{
  "num_hidden_layers": 12,
  "hidden_size": 896,
  "num_attention_heads": 7,
  "num_key_value_heads": 7,
  "head_dim": 128,
  "intermediate_size": 3584,
  "vocab_size": 48651,
  "hidden_act": "gelu",
  "norm": "layernorm",
  "norm_place": "pre",
  "norm_eps": 1e-05,
  "positions": "learned",
  "qk_norm": false,
  "attn_scale": 0.0884,
  "bias": "none",
  "tie_word_embeddings": true,
  "parallel_block": false,
  "init": "uniform",
  "init_std_qkv": 0.0191,
  "init_std_o": 0.0,
  "init_std_up": 0.0191,
  "init_std_down": 0.0,
  "optimizer": "muon",
  "learning_rate": 0.00644,
  "lr_mult_down": 1.5,
  "beta1": 0.95,
  "lr_head": 0.00539,
  "max_grad_norm": 1.0,
  "warmup_steps": 200,
  "schedule": "wsd",
  "decay_fraction": 0.52,
  "decay_shape": "sqrt",
  "final_lr_fraction": 0.0,
  "batch_tokens": [65536, 131072, 262144],
  "max_seq_len": 1024,
  "doc_mask": true,
  "train_tokens": 1056000000,
  "max_steps": 7607,
  "dataset": "wikipedia_en"
}
Each number is 500 + 40 x the weight over its row's rms, rounded and kept within 0 to 999. Layers, rows and columns count from 0. Numbers have three digits each. The size before them is the row's rms in percent of the matrix's.

# layer 8 MLP down (transposed), 3584x896, rms 0.054, rows 3010-3116, columns 704-767
111:479476524571564535477511543482478481489541496538535510471531526506488451446469457513507449484521493522512460528495553507505453482508509509552463519479497511524492445458471538441508538480517467
127:463507470520450499495467487531527510458439481465459403509474532459542482502525535493466526476421489452545469504511563501444477495570503449479545409480499464513584436492592510532492459491488404
138:465549515422480505480439536521433435480471488493483507524492503517461473531522534481509500475552513565492492466529467473515485502431516447573531473552497515526491416507543488477453446487505550
095:509551409501493521473485453549534475503568523513463509553478467523483466495466444498482508553453506513531500443561513544508511550469535508507577484525542500511458537480430553510490478401500393
093:527422513461453553435513437513555480489492422483501441470510513453592441501526433503535501540511501513504496516485499448502537537509512522482569452491539449472627485500464507593546493432528537
107:486494532519449521583442544525541492526485506476446485413568462492527448470399545550494479474499539514495478503512483483543470546551480467505480517567497472524437452509527487535510370522449509
097:477510436498530510526432479470487467509465448554490523544497496488509515458562459463593515473480482471518495587454489456554448536430518505506429476476502536557471467495594475503500491492441480
109:447435508485522475522568512438524534424428535420617484455506583426492470506520520557494481536535533468457517569574439501601463481515508528485510500482467496512538513554472503510514548516573478
102:543519440462457532531460487571391478501515566439577445439463504474482523458435561455512470494473568465430400540531532489523452448503507487493560487452497521457483474490491495503563413422517544
092:500539510433551454571509507541536523504420530464495487463516473564519476493449448542513513484511542561471544594501519528463522466434489507455476484526432542494524513482525518459474510563502503
104:464500443514484433509456475471476370483579463484473432480530474531514510487559453466470562469476514435530526607442531482463476476464410446539488506519497470448550487503502548539477420531546483
094:513549445485485493500524524479442554459528468565618470481519473510555511481525494508511459486431504509502488540583537573502461439483477514523477523592526444512588566549521474427559451472514480
113:466443516442558545476499497521523555489477472487485530443498485540520426475452455502492501506524517528509490544492614515456465473509494487471501514564573505492485447489565480550584464549512448
108:541427574489503485478418485513465546530499532499463437535463509436465479466459517450463521488522498562490539476418501512414545541478564486567424502530480513511488481504495496441450457452492485
099:443442533546502422539468513468469511571561555463475463469471433490508442467507515513527521542565498551463513543456483430490510471455487497476434471548477449482603525458491548516491548409513513
101:502495470482481519465526535459482498558468469482416538515543556501571442467414459508540455513460464482458461513523470530522513454487568443521455487547544528481480439507487459483503478481470500
095:464520515552527530489538452469552520443543530480515496506504475505475380506472490455513546578510477526483521453471458495463486518432427467537502490508544508414469529426571533525488498549478488
091:553412563468509467506483458553579516587571526495464530450479503477491510513446537457420470521507500544557437485459512510519418532521479514475461500512602496514527507403514528545513499491489454
090:451571522530493453501519525556547513466494446451536528513482539557495500520442523492488533498447526501465576505608534510458508511570465531498507429498468515516441500481541525564455456481501612
106:487507453511505494415499478487406493484484524519503446430510362508487518525454455524475513492504477526542489500524512449467537527485425464429522540530544577506478498460498519491557440518523523
096:501564470582535475508492502453541503491463541440486468512544549517450418523486482490533476509510494515495576512459426510506513551535502492443478531484536568484520438490525476494469476566505417
098:487527536539517448540525516604440467436463474610459491541516503431512497500508502493525470553469458484509553485529488525526513498473513594484539460463562468471436497528496401526525559470488519
113:581505479509543418460548452458457587521487444535368482435510503440552503506467505434475472441450524557499512489470496501474475422490497541446531496526475467527547476486507653514502513487415569
099:522483514471503527569457524470551522446555486495506465508521571503416566516534496460455461459526495461501473496508538466465450495477515539541490499505485493489602506513459467439495568518503481
091:503493420547481536499480499556443527497446575520460532454531509536525466529550484426476565487473433490444436444475537500476504524431468497433529473511552553530540464500474507447520486508515448
095:531491572466460515547449497489397498465527578440491505509512501512479470569497508384480445511510514450473519479484475510499452542504465548463516431457505486502547517461450538485492463539545528
135:437553496461618533454558499443523512509540455491499515539532530551438478484536456531528513494435432572446438485549507446491502556542416511548548526454484489549434499504510523459503591439435473
093:446530451496490581519459474442570540458485468501524506525571460519486483482502452409468483473536461537507541443536482474468523532507474483447432545525454484473480493571484471447476506465624492
100:445483524499459501508500484552411496555567579517540450542491500549472561516538505506407440514547545467457561503505506482443462463514447503520465488414540546462548526560490497618487503477537594
110:535525529461488526554445529546518450471446416507466476457511512500570544537488492501427468516541452489518512480499512516487537594397620521564448447656515436478530525472528469457534531599453521
095:487510512451527474532472470540478437421502492469437514504585527547473506509506469489438486474592597545552490495536527528541508414461457561448459445516444517579588494516526437480583487443419438
094:536467447451479488530480491504502530495490475498527494467551488511552461518464545499535415535462385514465602524530479474433481490482451463478468572515521496441542488473507520526591524524529467
105:477489466465537508464426519550504578465474503496522469485485496486528477512489525519435482498524482402485465379525521546449495414590515462493472497508469522452499486518503522613519475446461486
097:483465481507452495526561476410515487507497526484513533488528440520466523488533522541480487501491426526524426485444440484519429549546562479422506510502490577447517515554497436556499499518513472
098:520550462458498518476498539445532554376543483490504547461546428475577489504579480441386467484462551521540463598516506569500526451517519487502473440461535407539435497461516504518519529504494544
086:574437532490510500538575540523552505515540503538525521525505491464461551500418483456528510565531502461528504524530470434545475549495519535533449498438481556442550448471553454435591486540516489
120:533573400444458470584494530544400507554515541494499549498555459417530491468472481450427494446452562502484433517511472530522490456523449492512523524508453539535529501437422473522574473524495501
090:453514521522491472442443511464494517512490516475471537551456502484390578502450499525499467493521454550457531520429443444443461488430499566520554548521528525462605527521514534495515498569511498
105:515469504476557486498496517506463546502525474486489527512468486498526498510509489459464483430481497532537461532476490501478450522452538513421553463473545518539529528526509514481514475473435532
107:544481534459549527469500497514578440540504523491522457472481541474495537509547545430532493472508464497499560453495588538497552501465544429471485484467547517416528521502587517479479588509544545
101:532466515542494605508533540505489552528483565496461492592527607459462576408477578508526517447488513511460585608519501496482502501546524483487526529498481482437559513524526520552502521475574503
094:530527470483584519534551442576516459478493495505478423468484533484468537501439508539512503521491556502483546531533491426482578547490510522494478498552458476466467476504510478485471507511500521
105:468511533534585471439590529545549458489523509447523472527454558594480491499558541475567517546459442574514500501416507516499423546472499523556430515506570548499533489479478593499590557510526488
091:475530422532485496509474524530538538488450522525521562443442490498566481520547573540471509449479426500482499481524517516586514476529507465477524517553479494492480510527513509518471432558501508
096:481495490498519500456474540544527469519558489491485513390544537522530541456533548534522559506500538469503489473491464559505453466508518489509563504494510523594498535451493530437484519494476468
095:482471358575506508520435473503400593593437506449477513501546515470489464553453447454523553457505506524477581555537515501468449543533466538539529507463528596496508510521526434557429539497491492
103:488575514549473499513482457434448482517555451452463527505489460596467515503471547447522477522532536502501548401564403484501505496417502492498474478505521481544506576539517492478517544562499498
089:528525489467532521500420495547458515543534494433489540483536500576498462554464556539484537465502472506513544443572506536565546530475437516551495537544548479505466497430501461483499505479604535
093:443540484513438478405585494474469587479481427540449464495532491479415527516516491450514493526540471537529500505495495503496437515558466479543468466584496446464419418575530483484508503501498510
091:556527508531486499505481538515534480475472518533493494441485555481517491507545417505501555515500548514439554488438471503525506478471461571529460469508476515553522486495452446512427492551512504
100:483590538586530489470508472575530434531512513526472484508496485539448527528450466455497511502466502498534504489558491463491498516506540528580466504509516522501458443499536599516465533475507492
091:498483474490547489506538435523543504442510518496536580526525448522482482483548498457533506524565485553476602502462487540510589538492501344530452513498543480480521495470501521509482482531459538
097:517516473501489477491568549516580534485518458444502428526439488496546511508455558526586506568534529588517541453456428425485516513542552546500506513529565546587581505488425518467492473562522547
088:465522495444523537569506496527462486491459491561534475600549459470434514475494491516499522484547500536468509440497570505522570434527559545522437548479586518491553502423504507493536461512483514
099:477445395535488564546510556521422531519509548483519430586497444510531411485404450524526603568479455496459540509462510572439459496496525449525545451511509467549512498515466482540496424421454470
101:488510516526558520477535540463458482475573515496512443508464557544527484546528529502520506466502523517502469514534508487514502502481516515510467495534500518520536530518531520568559510394478516
097:470516475551446488493433497452491499533536500466450533487457469443494512462497513530493425484429558586526544495461478481492414477478486560458543508530499466542479443523472461510497453527558517
093:500552501486462562538436536500462481414494565483472492453529509544475458515549479406470551476464402507498483509470426533507450519450459463528481455481464517516452552502472525542508492478537498
099:576482456485485508472450532486448516535501413535480463462458486551506530535435512573445506643547516401502472587401509510514493473516498502424513520501449458433473494501464606546566543458442504
099:481504493504471555519454493469436473573485427499539499501522433423557461431480434575527544463478482534458539484576420480450486452518421553549499480493492475476543488503547473509468526510526510
093:495457521539530459523510483529437445497493467498486477552482510485445460510467572466504500464472518556479431485507493470521520531519516493495444502480477565503503408512513469470521468463544507
103:532483567451523558477445445467500463511572487519477465505505479510478493449527433581461449554513601510582547523476564536477528476456451467533486465485461530458507431500509559508481578499481521
096:541539480533433527493466548476486580450587516464534433464559503559549428514457451517508487486484439542529486467481451461477473456426501458507470495432539530560457505510448497541492497542537451
088:509445475507511511494501468489569516556487561517540533484487514489530488481512456552516496531473484502503500485472512479535506601464478422518457489491497530423452529449464446547463414567517480
093:477486518506495533506487475482522502558493478500531524526493483408466375508525444507451426524536528615481479531491564479475493494503472476495510425491465501431530469466524531458527509526547482
106:491478497473619560481515482473519497492470530482519492495407401517542482513549446525473492472497470461534586577478492489474457472573488505467513524446531486477591522494399455499446410510514501
102:519554508506497457538448524454424522427431463479497528495456497434424507481500498391475497478486511531524493455510468593523430429516517436464472467492476512452503472561533469502486478507411503
092:472459554458490541561562556566532521539471445492534472524493403514426528475455518427488505454588500478529504459552470513468496495548548539450434541552587496483479534572521472528486493492510557
114:475576501459509550450533448426527483464492550550502456473505479513520439537554494448588568542519496516454502494583473480523527530529467468480433564492497491518561545505472447551477516510492478
100:499511500503566465492480475530451493527469492460508510503477490566522497489452530540492586471490474524439510478508456447458475466517464479516486488493509513424513468549522514531426504455543535
101:469450409514537472492467441471414511467466402497483477446546488490528558495486481506484576530567460515561494558498493544524459528535513536570529528520522490445536478531567441498489520446544470
095:477474476486446528398488515528489553508569450542398497516497518529533482549565554565512506486522515481506512520506556508452515510486535593577472541465547504515541505543570556492468437430495499
100:522415472538484458467466479436500528471476488514568448596510416520515476517572501458454472450515452443447489520539555524437523489533579508440431536485437536494542466554531496509446536485448514
102:447478530494461503520515541497561535471497564450465470543515489506493566515469522529512555506532478540418466555498471427501494498511460521518491442483538510469527514494535501465405509562528539
103:511463553461530487537509524500506469503492548498544484515548475518484445477494499404460463464542550406495452565425452550484538498513493453483489612590487457522481485472504473503491520506503471
096:480449483500465548466398408556492466460574469464552431471508514468511443491487493517569481422489517465490521521528490481590499493464538560495570542528528475551493467533494510488561471576407478
095:501485538525582506530477552548490592478518529510564538469506517573513416507516483452466593485548503502507466481520516551412502530451490468548501482495430466510518536454522537559398480486505419
089:464564468476592484509516499456516475516516527517510526559433363472514453554425538476521560476484512444521445481497541504476519536442516542497489470507490506539510525478477480464540456557483521
098:496503518573494515485503473544483511537543489424413543464471542489531521482450520504548560508553538461524571505527457483490560437507487531499556554477550440497512552535459466487522537516519519
105:471490484461467530461495553492527509507520459469538455510465482507531421500542540430517472496503537491528460463477482550486532506505479580500526534443450542425444487548576559410450439472554527
098:470479476540485431570529503505517530461460377501515503549597465570474460454518540501455469513475527515569510468598515551455472524511552503439514541558527518452487493449548516558518477498477528
112:521500483503430520540524491449426522562497497466470478515431563456529551439486478492445528519511456566524500473391460484553542474476412560434497546525570445541490481569507559396512505518496490
097:553490455477548565507482555449473436454456490496547520500489441465473472499483525577462538500503447492441490544565504481483529476535521522446444474508515509536552495479509467484448530509575538
094:487437472551555512554474566500581485475542494520582490403466516465490554548512519548532540452599566486557540579505458486521485459525453504427442538536528497493449453540397586576444565520531558
097:508507499521437553458512439470426546435440470472530494536547473465504449512512462578470495512512471523457461498572497528456556549413521544484483531498520492539463472397578471486503539481446547
095:508498482428521524538500553517425500511540528500456481513449547472498537510513530567509466435548522465471513510495479505530467469501528512524442512511498490435451486494438573467541460503541526
083:466465402449539530455540406546507498475540503525565452472532469498514400530431443468488510479512442576472493477557476467500458473487517404558533491484465495505506497515449571604508525433453488
092:511466518513491462501494495456582535440530575485504489529471478492506529484494445467491426467498461500563459427496457532491428518479476467495540462552524540490407488557538538550532460555560527
104:524490520564461529547461430479515430448469477439484465534465501537590439419444576491462452498575561509458484509458553505511573448510467503503559489485433472600505513480521487495507463451565511
100:556492487454577467507470467508502495492509489481499452582531520508476511465523524457470473483591469550496429493498531582485442464482463504478496573514503493562497453495445521478510553512409477
093:460506466540419466525476445453523550485500484496488491543547501451501441523527513550529615501531483505478523539474464577507491455526514495417528443502585534471501452447521611577481518444512501
094:530468554481532544513531490490495498522533581549470516571489511517486415465502567512512545601514536523449543499444575546451504510516540533530532504492544443592596410455496481464574496520431545
120:542549500535556512451495447484480518458569486495520524457487479489487493561555484516535453482485543535506530431504513523490449484611495515480460493527479442464532477475537496519569494552471437
093:533536493531506507448628502499482436407455524464553500557478469424538492529495473457530560485522482443513512510509464455502424516504557457473535532468512519426488451486520496523414480478566547
135:509465551525475465500516433471472498524470429441470515522430559456473585525500464507544536546397589551498503548541506498498487549405530446408507432489440551482587457467587499546422450543531482
116:434497461514498556509551544502432536514444506454517565553572504487475467553471548523488524530544533497507560462489546507488536481500487448479519508592490487436440468432503569514473499499482513
105:504409500417525467522485512439468450473486488523465514500517540581502460544497579492569498566517508516477530534531513516516462558490432494539500545456478520495484532460537512470435486564534534
108:508490497432441531527473530532411471471566531493495517517413470449497547525563585459494521481457527474413533485453505512442574531499485498497500469511452558464446511506483458493552529494475470
100:482522493492521519469523529505534407497521457495428400565545507448477513481492553491523520463510580546506491531444391524546554525439527505472532569469523490478524559504533529505483478560496435
101:482511565493530507541495488479481532567447542515511482535495527437514466508524498482486528437557512500471485489496640494488530501507442464516451520469503491514524499501581515487502547462457511
097:483536541552471477481402466512568436486463478457516436525477463479617501506467464490424407430478556545509511446504492505534486489556556533495579545451488509401405548565539497449498486507495498
094:480514444477526477486365471491490456482551451522451456451457499472517518502473444394408419514508498492527546569433459481580457432509523508493432528534531472447484460497539372510441454434508537
101:528461559537602577509579540511492495548551506450485493475542464570559477468464529493441515450466541474496482534520396524587544523467573481469594493492410492569536511505527616503437454542522485
090:518537581497525521498575522465524518445555425484511505597519414514514419534499477508531493526411524480514482580554482529418522449529511471578502487502524442462508539575528593439484477488517525
099:551460507566545469550528544528482510463505551554479462487458456472460492459519498523454509592469403492477428540495455528443461476469527542484490423477457449509496503489522487487486447467482577
093:556457518519563464492535494526496527557526476505496502524600570540468469530522535442510480394482582458562408577504443471428490407562439476539607443507521467556447475512505576540567605395548455
084:378493497503500553495514546429506475494511492527469515467435478438515458446456476572458544419515518447494511421504510554430474572528550462502434435494465438475546499514529499469495541540442516
# layer 8 MLP up, 3584x896, rms 0.0689, rows 3011-3117, columns 704-767
124:555540506461494554486472497505544493489482531595602524513476416448493524506497534552545485509507495435540530472469522510534448545512481522513444499492521592505514532494488512501515414431498481
125:503559552447485496535451555500466441485500484533513403491443569485472470564540573525475517456566530551538494506505493519481508502490478441517498478532466472509519508534460483510533470477525518
094:466542501560517444539501459539528496477500533450426447498451481493591460480535438487492491491476441524511512449525555436477395556398548524556444422438489450578515464528530399485507441546492532
093:456605564467438472506459531414490481482522467510501565546585510548510497524568514403537491564531527506520479503523485469512461570529420485417468497483425479436467542494474535447474463550537529
103:523484532478482461515431499463542387536464546499469474507471511566473565464561542498477462492486419481481520500571519485518511475431549510463511409522516512538474502443515515537471494548490571
101:536490462486522503502484424453542507447432457530524547478478499541415482478572437513573486477481469492552509517493587489568543549415494525437474467490486589501467488488510449506488526530504525
110:501531501519486515472410508486448550502526479459582524510450513451507503481499558461538489575533526504475489493535454523528527493480465580468441513448487555506457514610472492487430533591448417
100:526469475536587523548590552503585498513496470492511468440480459523520557504486532521538539498476461476538461531502533480540518493512498464476421432543514453573493461512484468496547585458497496
095:487497454509525471508465512406509527545551477531537525481477549437465480560506551497480533438518436490389381473487602403512490498438529503517516562579483505504489516501508522502452519455463451
109:521605543535507553586485546473436461488529475420488463436428497490526523529518523500423519487519520528566514487562516460499538474528633479505500504456511448562519501477487549467469551491542557
095:500501483550521583470485455526494488528451467505542511490499498521475543430430438511464454520501458469481456487456404491474477485486520532444537517403481475446455401516508506491549500507531540
102:520543531490469458473509478476529344503538518467546540552440484580481487487492526452501458561443477528566547491539480478524559486460531529486442499414445510549468539465547494537494519511479474
115:426481476538515522509446491517507593531480547521485427474526506494445432533524490502529409526462483387550511492481500513471481532536588451570435456439514517418531461538447584581487484500510486
103:458507511469443494508459495486488543491492505505492496531545513518488581474477491495449594467475539437510522487492516506470564528515502574454529515507543503524520513518463632500514488455520513
100:491496506564520552521449500520530458480397473543489492502503495460539510550454475508515463514553479471476460522580517605481496492530536542520521517522470464521481537533521463514454550532484514
102:624541499433506547502461462492485521510449461506454516499509488506548469491501491419498530487487465440466517510467468575587477456433436515448486490411489526447521480568520483472454608481505498
096:536553542486529557521529511397473539461537513519545534482515516523553434440465453594458471540534521463566489453486493477548490552510472554515482466514511428553535497483423482489503440540493484
092:559487466480485541583482500536495429516446544502520501537520545444464415465511434531428468507508456515457504440525409442431524551503452441479603588499526601482521497453485505456568555603509480
124:485533461440500494496503520484501481435502532476519475512519502468514477516465463560543572474520488565443507510552482478467498495542468484513596555556461506512463496521538453455500547471504489
097:476471466531514474493524509589518427479556425568502543428469477501368478513541489518498478485533498507520543526610480541512555512486513473455475494507490424540550545471448555467519537549473493
099:525573570507411524530508497539523520468478529528496518488540480479462503490589466538516509561494456532520554499470501433489518610474509478498428456461463398503570508518497520543451544533498461
116:514513524483542514460571491514494491519480454521428495489507461529562537509488505519509551477558508514507505495501487527421432415540490472538529512498453379453512444487517515548469541453448542
097:453488560544525519529493454426571469468481481512519429451441516543526493538554484506452480550560525503598489520478590469529485513427580483552474473462526449455510533540515486508492454449487513
097:471487417481506504538491538571552492544527507519578487526511460492525501453561531476470445545588519494474459414447505539501504444482507485421540424441521468459490509511487452557501497470454525
100:489556536516524570544495442507487534513443386433484538481551479492459503514469483519492587504511541511446455501545434457523517545448556438479494530516517586511510420518527538411426513499487492
114:533528474508592520488486509493509554520497496557486533542423468503460505496562428535533483553492455504565549475511431481522523489513426545453499417469499488510457534514469423451610536509440536
099:568493523564482500513474501479537556446525464590539472460446490455538506503510490554462489499449498485538461490475501457545536528513415500472468521509469529514505518415506532482532492508540518
101:518540505493448532481527474490561541518473492510441475429499496458489533495534435487497473458467538528508502439465535527521516453526525484457470475491491505481555529570537433455407487547506466
101:486533564533521451420556480463398542516467483468501450505528526532439512447454504469585524474504500427526535479525547503535469481522479516481507559424555564504529553527452482513481428513488474
097:508469500469504490530592543487504543549465447486508510508519460537510490375478536543552511551498494485492509510490504513472515526504526466533480564467517515459481500468439503474516498485520556
095:460437597436499498514562516469498497564476518549524484483461408489442489555498490519470432565590503508493496521509487487513486485486507528590510567520454518533470493515488516512485474511567442
109:483485553486528507496472486487542501434547530492544429619519437537565468482461468477510535499486539475519459522476546460472527502496478516478503462530502396519462550539531521423445493540536541
093:423491532410439563599501424492461520486559456464464475496541500504447479600555482510461556539475507508525529447515593549485505474466485492521496485520485524467464446469462503491527506454460595
102:492503549508486465543485529485510579466510545470536529555472466497455466495541527507511513506495580463509479471478458459546560542454513493524555428501493556470504480515505388498479518509542549
092:387502530487556468468493528474493459505528517523481490502470494531502451517504456516506468521523496549462550518458537543488556503508544500540507502551489477560440501478474448471428532502507513
125:472461563534538448550496523491494471531512474544539585484420506537503498478533490452470499471485524464481526483531468525537518467470542551515572495513446508530460523561553525542499543491515553
093:436481502512525505454549501472521515527504488501528481424515506591464445461477547466478497520514506490469479554604528524534474517506548494381396469505524508487552521424515545462473476466456500
099:466471513574491463442508522509513523471519499585454488517501564537585514523503502543499473526506493561405540497454513544509475440473524516513489508553564492492499504570498510518556479571561517
098:426423519473467511526458507505531504520516486528482436471500474523462545456577520477482471501428527534497531541530483450515501568534468502447478453490514379530520553506485454581516437475478547
100:497509472507519514519461498462488412528433489512561548492480461448471476513537521520448550494420509496414504478532469426472512498479585436428483518545516520488467475459498522565484511528480523
096:514493497511448535471441537456498472492433477499490468501469480522526452539487491398479498519501408461554504525461477548530511543472486528495499527499489534521518518522485525496552469483513481
101:513529548468501428514538558519477491521583577441490495564512438522445460524487499516559428496507496581530523470405481472499520432506416514462536518447528501620498501604460518515526466481519455
098:512527530474525487487529491492515468575480532523458508436483510453518521455496591472531537525484517520495460552520547578553508518464472456495513502563519544439436508499466529557520456518483552
101:518457502456461554475488468476425512477463484500510525452495529445460498514509467543506478548470559587449529508415452533485481519479549570510557499470481480508466439504523509547561480454473544
097:571542514454504496453516496559527531546474558496512550449600502481441508453548520437526489559469527448514472431459547544489493453551509531478495434603426485469527492482519519532485488522449532
101:448457504503472508547463462507440495501521525557440495535451406538482478474487532460443484564500453512533475459548469512457443539484486526437508470501521527550469424454502519470474505512497461
096:470462517549540521421516490498525475539486498518538508487447521530502438467498496481566572403484473440517457461449474523482524506534509489472428496465443503502563536535481468501534482496466535
097:464514502498526472473478559483554503515483476529483482515575458498495507493575488529459577538569478527449492589531505491584529475505496502512459555500486489574552468523516440508510479580488514
093:549562500518568465516488538481437529545466490548576486503513499524507508457481486426456511463525537510490486442555470527444523540582515506552588513518435554513466480556531507510551464533501452
096:520477529475558449564488479497464518510479508618510484438486524520642512524463515479504464568438443539467501481442482517491532442501471510484509493522565551464446535542549479585533550501452471
094:473559531550495470532530489456515531493502487490475478541442514458508493463507556523466482525439421515493478428522544555551473485441476516549511481470520530493525511463557546495457494471527556
096:480504514472526540517480457439499507559469447501501478448510493516495548495539537497504533486561490490472444535401521439475536513498547542488497497501502541484475532462472487465512484467468486
093:538511517464501499478436552473579517523526538501509469494477572425471560468460514582452523498445550503561463482520535562465506515506455502496464428564449528496557482510525521450502537493530485
098:498470494473447499494477580535452486533403434444491457506503455521422518476508532522465467503597544497513461503520441578451478481494531509510525502512532489397443441519465446560549529522514535
093:483466509556523545616528458509495509538578487539487515426529477475474532569502453535474497493483380560447512493497519566454487444478526434454467573511534479460451514487570541464438512474432415
098:499513541501500436506562503523512513478548493577615500452488503480439544489436569509484469502445452519504533494489480560566468506495454538507524433451450479514523472566503545427484544517439533
095:518506559500494455456480514439520509548482527424455503544480457549464519465551535545552439493434554498513477515550495521515441471521498508527467461504452505537512503524558462464526485458517476
099:497540493450498552475543509584456508436538480527519486515455519578536537464484484524466562427531491553583426448426452463513489459478480514506453527555457481510519532527494532458555433398445578
099:513517464439524553530536474530484474498521452498528556426488473486424510518545472620487525510476522497607470505489414538572477492504465531446479495505503547549474500497565507485450465458479460
096:571450437413429496488490551480536458539458455501493537446461498467513532548531472547547520533502545490505530527458539535534496476562619467481530473527457501522491525478579495552489503482512507
097:534451540520544583460552489512427467504486546451523525571495514523552500540513409444496467440491495489491485540443488544472480444477529492485513502493529537510464569540456486509492505496525537
096:449446476491541503493560523550464516429565511476533552499523588496446506452495515464464514448477518575483496511482528417536490521480488555533514496486492477472480527553477568514537419506407527
094:564515534513493541519502507550479525502485551536501520467435668533502470492461499515499457502526529545480528475505541488478584502513486475504442527517558547527578580471562505501475546455498558
093:470536530482548512548525488501520483523490536570519473453609502571479563480458468522478517524463455490595471556485523547539556477474489501412502560542562588538473507454583487511483525479502547
102:445460517477551500490510527453509465485426495469490563556506439558498465471460534507507500486454486466517508554500509509530508461591510479497474537487557550440575607460459438447496428460427497
097:503535445542479473594440473530565437509480508523481513436470508457451443556458514447441526487523483552500561518566560546482485505433515496437515519502491483517486561519507483539497509527569494
102:408507498484514452469570462522542464615579502566428532547507480464543495481432492481440459515500541527541535425510523560512583488511517518545428467513556505471519510597528456552458482465531405
133:535484545504466548506571503476504503564478530612519487485419517519510509531481499452454505487565503520438514484588533501481458484505476464464504538525483550529509499509539565497388419515525463
099:554428529529502471427574572561582481468482494497507455495486483537515512449585481447565526525476476417497421539503504601517459468520479518495466461473550536557465465464515499528497493509510506
101:496505533490497516505501526554507559448518507481531505463480508513544505493429520571451563516479503492517448477500506463461472483533545461516462532501500487533473496480397484539531488536501478
095:549535529547526562516512529504532491502500483504486538552579476513550551517497479560538428406471459436506496444497455462500417477430555513463529531516499496495568510508449510582533494517470492
098:463526527501469484471507439488438530515446507482513508536473545515500489491486485555502495464558528555532533520455525488491524518494524489457580480528515460509436505493483422538456432423501504
098:525491511508513529465552491573502466464469491569488502473520512463550517474530512488496480466497527499466581481519439432493570521476480531546529518400461492505541520496547448522520531493496533
095:499472549480537476607569498522532475518450439437515536521447517518497464587512536571515432545462490550565466525409487499509453494468494512520452436529503529535498449497393468554469556545487530
096:524506503559483481484476516450426571474500515473497505478544438488605546576448570473520540512547517463411492526462489479459457571539516505523551492431508528437496467529556473550438500516499412
099:460595436459444533508530450458551474445489528449522487512501550458500534488437464523556484584459509473425485527523516439544468520492533505456462537476538478454468514476499475510443435559533547
092:460546503570520500477476577476557447485491501606470433552483494446436564483555519570448522445482435515505494529501456505505438442545502449537463467481456513463484510512491571505528512514505595
097:540493462525497483546499524473428515530522483467426558470531579485531475520512503433454531527495511495512545442495503494531483532557571535538527511489565473484504522512525487474488552489546520
106:501474516477444482450476539466514535510481442597508492464513552416519526465508527523484515452566468495506523504490461461467571510457562548552458422572499490570544495456516445556465517519511546
097:578494496445533572490506530436543516518520427488590512491497474418517506558534443476471552489495502496556473464530499533546522544511485493506465505413473556515537500506525510536503456469471540
103:500513514483552538525552475517535454580440525463503535477565482477509528602469567634421546555479504538457511511465427496518407518495520472513523541492524455486546534510413452505543496458534455
098:555554498493449511520527580493509486457416516542470503538463518452477512437462517411507527539441441463472510492447504497493367450529527462537466518491424479536454545531470525524515442513495488
100:456514549516531520507423458484423585558457476442533494518469519551500451437490556499483565533497515456495476517455550484545528476489510503538478484428463447503509389459504451508513539521517532
101:476508582521530456514541494513540509463440452518507501508495489502538512501493455512555456556423526505554576458419503485497515526416487425489483474503438533513579528548487624468526497456542549
097:495557510491499458495503588559503583478443495460483526483536518458514598521526495470465460554550531463490516520503543467527514484457505561466474472445466478511527494528543452491414524546490504
096:543566502472478502510475486514517465570533513472491540496527530458508496539589478448503546539465490462514491578447544592509513517460546526484512512390536574463525524494519415530573453502538503
093:440462493526497574461490558434467488469530492479450519535516454452489478564478455472486474502465490511504460475497472473534536470528533480551483484453520504546559449468472500519449491474538507
098:515474487523534543493522545513466483509537627468548519450489527461555508514460493534542451459447551553473481573455484536519511609482499488491529466448474521545503519446582544469465477530490513
093:483566489499447549526619474420556487495525479464461497427590461489451552533495530477496560544465556571542556479423534384500540486540552506420472519456441470485503580484511537450436471497562561
093:515483546509532544512471564492504508529534460510519584489498529507460485499514536503480417558490479539478503505544444443514542541503529533482537507439451471539477583527481532511481494545435442
102:515519513477493483539543445528447568513475417435484510482517448499538499471545478477567518515500497445448507506558517450503503482478556488586508572515554500455567527508526506476403582519435503
126:480405480492507504491545524505529535440517442531531565540463466515530507530525451507468497474566549533510482533497511466470468490569425495523470446469532539405553469501519519458433551487452447
096:494534518513486501488543508474579525488530506540518518439475500488421543524520526492514488553504487480510493527497476447501516508483468497532453553435480457565470537520477467495543486507536496
121:515517516445462584551572495523408449503491455475487445563442536528527586476566518543542555513468551516516467517448460480513549496534483466404508522494478533494517522536539439561460390517439461
106:520525428461496504523540540509559526467534559522447542570635472470474460565575526545478475548504530521512551485438483519548511527472534474512477495500433503598459486481454534539546455528497498
102:446487499532516466472473444450496546499484561420554472477525535541482442517465489492528448525473507515493519487550584490500564480468487500456452526510497559502513466505507576479501462530553457
108:529555553588557499557538473461527458521396468482449403469531477535578447530459505517514534495561528452454478520506483511503437431490468477441508476567432422491472477516530485519528501612553399
097:498522491458585494489489526463451490506511501488494514551493503533439437546515487545500530523531450550518535446478495502559504544534521476601488459535498417518517487506453494489540480482534449
102:558506423465507510498433562530469504515487524472474517504456489509550575418530438517545472525530547513545527539503482539500490474522471434532518537447554528540469470530531460543538544485456524
100:478527575502462475501528495476516479457509578502509523511432542431421495544459466500510496521513461437476513538445520532474441422561493548500494488513490472561497548477486456499500496537508457
096:555475546477514535483513496486542522514488490471508510570546450452533533505507477532530507410535473450485539556479494409486490533526485479532492528515515435517559533478477488532482503526545565
100:539439511528485492429485385494544461496587473475533437537483463508527523447446533490567515569504486435518541551475564520487503532507462525449497452544520509520526516380500485477526482479486436
095:541446513433486558525479511520459531450548466448500495481496513498447529529433498495506496479494554487497524483418398402491544518463467502477519433467491505503552522483535446476573476527463594
095:488484494469505516529502510475548557514487593498484511503522517440501526542517479517458470496506517510503513558458530495581568441505562402528451515590504532479454541509472517543534537476546559
095:464510525514571409555615471467478472487416488510480525492469500430485471481398496550447459524541510519542558528516401568522480542553511540467501428466495517558493532541537483510451499493556563
081:459510506485562485514519468526567478521446488531518508517522435464586536557550556465521573470477514580431502444518526443502498471507449508503405468498539527468479503494540545486469490516517453
099:460466558457530509401529507499471391496509500448439511466443511447489484509475507503527482487498495608559514493497470530528505525480547504463484500468555483545520462478484527483509483518533539